config = dict(
    num_hidden_layers=11,
    hidden_size=256,
    num_attention_heads=2,
    num_key_value_heads=2,
    head_dim=128,
    intermediate_size=1024,
    vocab_size=3695,
    hidden_act='tanh_gelu',
    norm='layernorm',
    norm_place='pre',
    norm_eps=1e-06,
    positions='rope',
    rope_theta=10000.0,
    rope_fraction=0.5,
    qk_norm=True,
    attn_scale=0.0884,
    bias='none',
    tie_word_embeddings=False,
    parallel_block=True,
    init='trunc',
    init_std_qkv=0.0462,
    init_std_o=0.0,
    init_std_up=0.0462,
    init_std_down=0.0,
    optimizer='soap_variant',
    learning_rate=0.00478,
    beta1=0.95,
    beta2=0.95,
    weight_decay=0.049,
    lr_head=0.00756,
    warmup_steps=34,
    schedule='wsd',
    decay_fraction=0.632,
    decay_shape='linear',
    final_lr_fraction=0.0,
    batch_tokens=[65536, 131072, 196608],
    max_seq_len=256,
    doc_mask=False,
    train_tokens=421300000,
    max_steps=3582,
    dataset='wikipedia_en',
)
Each number is 128 + 32 x the weight over its row's rms, rounded and kept within 0 to 255. Layers, rows and columns count from 0. The size above them is the row's rms in percent of the matrix's.

# layer 7 MLP up, 1024x256, rms 0.215, rows 811-816, columns 0-255
size [106 101 102 104 102  96]
[[121  97 139 132 106 110 136 124 132 120 170 137  89 154 144 131 183  96 130 117 149 196 133  85 177  97 184 176 110 122 111  88 115 182 110 105 126 121  85 154  76  74 154 169 171  97 177  85 168 141 105 128 150 158 136  98  40 109 158 154  98 148 140 107 111  82 169 105 101 100 115 101  86 105  81 107 123 110  58 139  92  98 131 104 138 109 184 116 145 125 122 113 174 160 117  90 125 154 172  85  70 201 147  65  83 112 155 102  81 192  95 146 118 124 120 113 145 129 107 104  78 134  73 132 160 107 142 195  87 120 127 100 157 146 103 121 171  64 152  90  51  81 120 149 139 128 134  77 156 152 156  94 158 152 125 166 103  70 152 141 145 191 196 149 154  67 182 132 140 138  80 141 158 110  93 158 156 103 118 146 156 134 172 121 186 100 126 123 126 154 118 154 123 129 175 127 113 133  96 104  96 101 171  94 109 105 202 164 100 112 141 149 158 126 124 134 205 116 168 151 136 153  56 109 192 144  73 139 137 142  88 133  94 152 158 143 122 123  97  82 130 137 119 179 145 122 121 144 138 159 167 111 129 136 111 106]
 [137 120 100 130 117 132  78 149 145 123 142 133 201 101 110 115 100  93 121 110  91 142 134  80 207 112 149 120 151 131  93 154 109 170 144 153 202 113 137 115 126  98  90 126 160 122 138  87 122 152 174 133 131 124  76 173 110 155 107 124 182 136 161 194  89  85 104 134 101 182 142 122 140 107 161 142  65 115 130 118 153 141 122 122 104 138  56 109 120 122 150  68  95  88 166  84 119 108  84  40 124 107 118 172 135  78 121 142 147 103 135 134  71 145 152 142 100  89 135 103 119 144  97 167 155 147 128 136 108 113 125 164 131 208 108  98 174 148  73 119  94 107 138  96 147 163 112 103 122  89 102 152  84  85 118 101 112  55 101  96 132 139 103  69 170 107 172  72  36 138  94  96  62  94  73 101 170 166 150 127 116 123 139  43 143 126 167  75 120 124 104 171 171 192 143 110 122 164 151 167 133 125 124  74  97  99 134 110 142 129  89 112 131 175 149  70 153 119 168 147 117 113 117 126 152 137  70 108 138 156 133 140  94  95 154 163  97  74 117 146  91 140 167 146 140 124 121  60  71 124 116 107 137  89  65  82]
 [156 132 171 171 155 134 114 173 137 103 114 173  73 109 153 130 128 117 138 151 127 145 139 111 156 144 123  92 173  94 126  83  90 120 146 112  78 137 140 135  90 165 128  63 110 115  76 149 146 152 160  92  63 106 113 120 114 147 121 193 146 187 101 154 104 174  97 205 147  74 131 138 151 111 139  83 133 107 153 152 119 144 135 149 123 143 145  61 168 139 101 124 117 165 198 155 103 145 126 140 162 100 127  94 125 123 129 174 108 116  61 197 131 166 115  68  68 174 115 132 164 155 103 140 126 174 133 155 124  98 113 157 100 132 212 126  80 160 122 130 135 148  65  95  87 175 156  73 134 122 111 110  88 106 139  73 137 111 173 140 164 179 115 132 149 132 214 119 149 112  72 155 103 148 126 143 130 176 171 104  86  75 131  89 133 135 119 164 140 131 134 133  62 142 164 178  64 115 143 122 172  83 179 120 117 131  87 154  85  97 102 145 124 142 178 116  86 115 153 127 106 165 163  82 109  87  87 123 104 111 122 105 141 145 211 125 128  84  67 155 157 176 112  72 164  96 168 152 136 125 173  82 143 172 111 102]
 [185 167 174 113  78 185  91 172 122 122  92 110 121 118 153 118 215 148  56 170 120 122  98 161 134 111 145 139 136 163 128 138 169 121 127 155 117 117  81  97 165 132 146 156  89 119 116 160 120 157 100 119  72 100 149 132 120 111 126 173 115 179  34  91 144 114 149 101 132 144 142 101 127 114 120 123 105 101  98  74 115 169 151 112 159 161 145 126 150 155 116 134 137 211 155 157 100 222 109 111 150 189  98 122  80 123 113 170 102 151  69 102  47 132  75 137 149  92 152 156  63 117 106 167  87 159 101 139 143 148 137 185 148  89 106 153 147  85 113  90 107 102 122 119 120 129 111  77 141  84 141 112 107  56  97  96 151 125 160 117 160 159 181 130 151 109  73 106 149  79 109 138 166 100  89  92 136  98 157 190 104 126 175 119 104 181 129 140  80  86 143 105 130  98 143 158 120 170 113 113 142 106  88 166 131  65 188 127 143 203 151 172 164 138 118 106 171 134 152 116  96  84 176 168 160 138  96 118 122 138 192 156 129 203 122 163 152 109 165 133 136 135 158 111 155 166 133 150 120 134 106 128 122 168 164 132]
 [126  86  90 154 140 136 119 145 165 108 102  88 142 127  43 150 123 167 115  51 101 128 109 126  99 157 112 143 153 187  93 125 141 120 108 136 186 107 184 158 125 116  52 113  96 114 149 178 134 165 117 119  87 108 115 136  41 130 138 117 117 128 120 120 109 115 159 138 134  97 122 141 149 123 118  74 123 118 125 103 142  97  92 128 104 139 109 198 105 111 130 118 103 156 126 107 196  74 152 161 199 142 101 176 112  76 126 141 135 136 135  77  82 155 164 158  85 112 138  83 174 134 152 160  98  82 123 183 129 103 110  78 132 141 197 105  88 129 207  75  99  98 145 213 133 205 124 201 152 132 166 128  99 133 121  48 105 123 104  85 161 119  96 124  94 158 103 181 116 148 121 135 113 103 186 130 137 163 100 121 142  79 139  78 118  89 137 108  95 165  92 179  92 157  81  90  96 132 156 134 141 127  93 153  63 108 125 125 139 126 185  96 131 176 141 108 155 120  80 135 129 137 164  73 184  90 146 124 158 124 132 127  76 119 112 167 128 119 118  85 107  65 130 134 138 130 121 120 191 168  87  75 130  99 141 145]
 [141 124 141 129 103 129 118 111 106 142 143 112 158 110 159 168 125 135  92 170 160 154 151  78  96 182 159 112 157 171 194 147  97 163 156 172 139 101 152  87 213 170  97 153 178 117 114  62 164 166  38 112 123  73  79 175 114  96 148 160 157  91 133 143 129 114 140  84 111 126  93 146 109 143 132  75 105 138 135 147 147  67 147 148 124 144 152  81 114 142  59 134 117  76 145 183 173  93 116  92 107 136 153 140  96 124  57  94 105 139 139  87 102 154 117 130 193 182 144 157 120 172 187 101 168 138 128 137 121  97 128 102  94 127 123 152 124 175 138 168 162 189  64 132  87 122 133  92 124 111 155 114 143 153 137 159 188  85 118 116 134 146 175  57  92 104  81  70 101  55 128  89 116 162 121 136  72  83 176 151 170  89 182 146 134  70  81 143 156 106 155 131 144 109 119 155 112 159  67 144 183 125 156 108 124  99 135 118  99 133 115 169 156 145 127 109 128  75 148 118 104 153 177 162 120 109 189 140 144 140  87 132 135  78 173 132 160  71 144 175 131 140 151  91 128 116 136 145 173 145 119 137 150 117 104  82]]
# layer 7 MLP down (transposed), 1024x256, rms 0.234, rows 811-816, columns 0-255
size [105  99 100  96 100  94]
[[126  35 141 138 128  78  91 129 147 197 152 123 108 131 140 183 196 116 134 117 150 136  75 118 131 128 152 182  93 108 117 136  74 134 177 142 137  51 116 182 123 111 131 134 147 114 195  59  86 109  83 154 138  99 110  87 107 134 103 140 111  62 171  78  92 137 104  77 153  79 146 178 133 104  87  93 110 108 168 101 119  72  94 147 139 147 175 179 151 126 146 118 121 113 146 111 149 142 155 181 119  90 103 132  75  83 146 114 123 187 170 140  66 104 158 132  95 108 174 143 143 100  83  73  90 151 145 131 149 166 100 106 123 123 129 122  85 133 115 125 139 109 131 131  96 110  74 122 125 151 105 108 113 181 153 149  98 134 182 120 121 142 126 144 136 160 138 110  77 151 170 123  88 113  65 149 112 114 124  92 120 115  95 123 150 112 176 176  81 172 110  73 192 139 152  90 127 100 144 100 108 149 109 111 134 113 134 107 138 105  91 135 150 129 155 133 102 169 119 130 175 130 143 114 205 136  98 169 122 104 112  90  56 136 200 113  76 126 135 112  78  43 138 148 110 108 115  73 110 210  93 130 138 120 193 156]
 [139  78 129 138 137 162 148 144 128 145 159 113 224 105 136 131 107 145 106 113 161 188 134  46 139 151  88 142 164 174  87  81 136 117 180 118 130 139 125 102 110 129 155 136 137 155 102 146 125 155 157 130  93 190  44 113 133 146 112 125 121 182 135 140 128 151  92   9 130  77 212 121 147 124  68 134 161 161 120  91 111 127 119 116 184 167 102  96 128  80 170 132 185 116 119 116 125 106 154 104 146  98 143 108 117 173 153 112 131 125 163 122 129 146 122  94 145 121 121 165 135  57  85 132 108 128 131  87 123 163 121 107 125 110  99 168 106 116  92 161 181 113 115 105 131 126 161  77  83 133 118 132 135  62 100  90 136 147 122 114 148 116 119  56 128 117  24 109 124 151 139 113 130 146  90 112 166 133 132  98 139 156 196 192 130 141  92 125 146  93 142 139 193 184 183  83 124 148  88 146 127 119 171 101 107 193  96 127 144  89 165 161 107 122 141 137 155 112 122 101 159 170  96 147 168 123 145 104 146  87 106 158  60 165 144  98 179  86 163 134 184 147 100 161  67 143 154 116 135  93 103 151 128 150  59 122]
 [129 103 169 111 143  93 160 143 129 125 138 119 151 121 143 109 106 144 134 113 136 109 164 137 106 144 156  99 102 102  75  72 159 109 162 144 167 167 141 111 141  83 118 137 159 173  99 106 142 146 115  96  99 148 123  87 127 170  79 116  90 151 114 133 106 108 131 144 126 131 162  86 167  62 122 121  78 137 159 151 101 165  78 133 131 171 144 173 144 152 141 130  74 115 131 104 154 197 143 141  92 136 119 106 255 112 107 203 140 104 153 199 166 158 143  94 154 143 130 124 100 145 178 163 125 118 123 156 162 138 160 157 103 102 136 141 102 116  90 204 123 120 133 138 113 123  97 112 171  94 142 194 134 215 121 130 119 135 130  78 165 121 148 163 101 142 127  99  69 135  53  72 172 180 121  99 147 191 120 186 161 163 117 188 137 109 106 147 195 114 103 114  97 124 154 183 141 169 112 114 125  73 121 116 136  73 126 172 130 120 146 160 151 117 112  99  67 160 108 160  71 107  97 176 158 105 136  28 137 106 138 186 118 146 141 129 133  64 114 114 154  86 166  96 132  93 121 177 135 145 141  91 138 122  63 155]
 [125  69  89 103 115 130  96 148  78 155 196 151  47 127 102  96 125 111  87 128 159 179 106 144 129 116 141 144  82 185 122 108 187 126 137 162 120 110 166 164 162 133 144 138 134  76 117 114 103 118 120 101  99  66 146 133  43 167 155  80 129 129 104 159  87 132  92 179 188 115 113 108 108 115 181 193 137  87 185 175 175  87 112 132  82 116 102 169 101 110 113 113 204 118 165 112  93 161 100 166 155 170 169 129 102 113  91 153 144 113 144 125 137  91 145 150 160 103 184 171 133  88 165  81 155  98 137 137 115 113 165 137 111 119  71 175 117 131  85  82 123 158 120 160 154  82  74  86 186 138 147 145 162  97 102  73 169 157 110 180 175 148  98 188 122 113 107 137 166 123 147 165 126 139 175 104 105 110 171 128 135 149 125 138 120 172 123 136 185 127 125 137 107 101 146 154 111  96 128 150 118 139 113 110 107 113  88 128 136 139 125 101 167 105 132 138 180 142 196 124 111 115 104 152 138 122 162   5 136 142 102 142 134 184 136 169 150 161 134 213 139 116 111 126 161 180 117 171 173 145 141  99 123 127 176 110]
 [107  96  85 172 138 136 118 133 110 184 112 114 111 130  29 122 139  77 162 125 126 120  65 159 140 118 154 172 144 131  64 134 151  92  97  71 122 144 119 156 196  51 145 160 156 112 158 180  80 120 135 100  91 141 124 120  81 107 140 123 136 102 140 191  88 116 133 135 182 181  80  65 187 115 188 166 143 127 108  95 154 150 108 152  83 143 142 125 102 147 113  93 138 154 154 116 184 178  99 171 144 105 154 103  95 174 171 155 160 226 151  94 128 125 185 114 194 154 165 104 134  90 163  99  97 125 126  85 127  92 111 133 107 135 139 111  98  88 188  84 154 129 127 115  66 129  86  82 159 142  83 132 123 111 160  64 124 100 139 117 113  74  93 119 106 162 138 158 146 124 110  78 119 122 118 163 118  91 124 113 119  47 139  81 132 109 114  92 132 117 109 118 135 122 172  99 111 188 166 142 117  86  91 146  87 139 141 144 102 104 112 108  66 173  80 110 146 118 112 117 164 117 150 178 112 160  95 163  97 133 134 174 118  70 110 142 123 179 100 124 153  95  67 138 140 151 109 132 128 137 190 152 154 144 145 175]
 [167 100 117 157 175  89 121  76 122 179 153  99 143 113  95 120 138 135 151 139 101 116 143  66 124 153 105 162 110 111 116 154 154  98 124 190 145  86 111 128 140  69 100  76 131 155 138 122 168 159 103  78 119 213 164 182 120 185 150 165 127 106 113 139 100 124 202 143 134  85 119 135 178 112 155 138 156 218 149  82 111 141 135 118 149 133 148 144 142  97 124 115 175 116 186 142 194  90 106 129 169 116 131 115 188  87  75 159  76 147 148 141 143 113 153 123 150 156 132 139 118 105 114  11 118 144 130  63 181 105 138  88  66 155 135 130 186  95 191 117 135 211  91 173 126 162 160 105  98 109 146 115  76  97 140 177 137 133 118 130 164  93 138  67 127 139 101  77 154 148 151  65 114 129  92 149 188 114 130 156 146 119  97 135 108  78 143 122 101 168 135 131 168 119  91 125 140 172 116 101 133  76  79 123 131 148 152 151 113 172 163  93 116 157 134  97 160 107 147 126 133 139  90 132 132 126 158  95 121 105 149 110 153 104 143 104 194 112 199 130 147 172 172 165 157 141 157 128  87 129  58 165 148 111 144 151]]